From a checkpoint of a small transformer trained on Wikipedia: 2 heads of 64.
Each number is 500 + 25 x the weight over its row's rms, rounded and kept within 0 to 999. Layers, rows and columns count from 0. Numbers have three digits each. The size before them is the row's rms in percent of the matrix's.

# down: layer 5 MLP down (transposed), 384x96, rms 0.0634, rows 372-383, columns 0-47
# up: layer 5 MLP up, 384x96, rms 0.139, rows 373-383, columns 0-47
down372 086:500496495458500519422503465508523501489508486503517479476466523504494524494509495537551534510474499490450569498505525509522455523485500488498479
up373 124:534552481490519522511510495477490522477463476509461468483507503511499549496471496466506494480489490475459512462441466517476493504521514531509478
down373 104:508502517523502475508504470510522495510500483482453467491514509497474514551499508515517507517487469446515486554475496511500496526540513533486469
up374 102:496508526480519492521471521514483492517543540515526500499491514487510477519506491518514510480467459499513533436467459474523467488517472504462522
down374 110:499490487522469487445491480498478502508548503485491518469489506474486480519515530476485529490491472509492497501500502537489507540462492510440576
up375 076:492482476559555525483519495459465453523512542508520469535473495476529509554476491511476526480503459502516472517485485489515517492506519525544480
down375 035:513518472542511530471491503493504469483462526453545483522489547496526484539493541493497468498460534508498528454466545535509495497458492575515465
up376 070:496505513480547508446488478512505450497546506534491515459498478520499513533500507481496520497501506515442521508480520506485500457525492491510514
down376 032:518516495468518524461470526550526485477470490518511513462477506513454457559544491504485531494503504469488522492528477475500533470514504511536492
up377 118:473486472454505532504514514517481496524531520496524504491491507547527518456470471530484532512510504540503535519524496532487473469554494490461476
down377 100:494507474505511527494520452525557514514505526535525470493546432477514490509511539525497506473499472513491496532483440537498481533503496516535478
up378 106:503511526528460529503528456520488536465502488500486482516527532523480509485508559528490467532501467455477538490485455511474495517534505541504475
down378 079:485462536509506460493535486467495513510497486463477504493510525548468557505499532548514498466495489459514476469532531494497501501482534531505503
up379 116:503492485518535522446466549521523481503479508477507516484514493493465525492529515519510479538481497519478508507458503559470504491514541504515463
down379 115:537482502498510485549513483508467493494478518507509453567508495530516502531485467491515485496511516474535482518439470522509491518475513469497456
up380 105:508488503478511464491502520506465474495495502505521563493505561508511493559509470458472469511514448488486522483550491489506509486510527499550488
down380 099:455498514478533513517504490524517542457487480522500510531541512499530498510506508512500526470524462506519477464544508468507491484526475496500471
up381 112:515516470504504482441495508482488501493524532521462511511514502436509479460491529464503488516545537513490531441539541550535497476485505484503479
down381 094:516451524510533496455509489463526455528472499504541446489482531494496512515517529490504553497481542495465484475513538473477458488543526519506522
up382 089:519472498546501473462558519507482499518555494454520551527463495476491489518522484515504442482561483516516512479528498478533498489459488482510491
down382 047:535551508536514474484494503490490456530447491523455466514491550515490482516521475522519516498442517484487491495467447479512516533547508502490504
up383 105:484512496471505446487498509473474501497493524557509526505557520507484478517515473523494519488532479533492479510468530542491474491530488509481518
down383 069:542513495498473491497486491488480538503503463483490486477546495513542494481499511511511488509491522547509511465494484470458473512499529451459473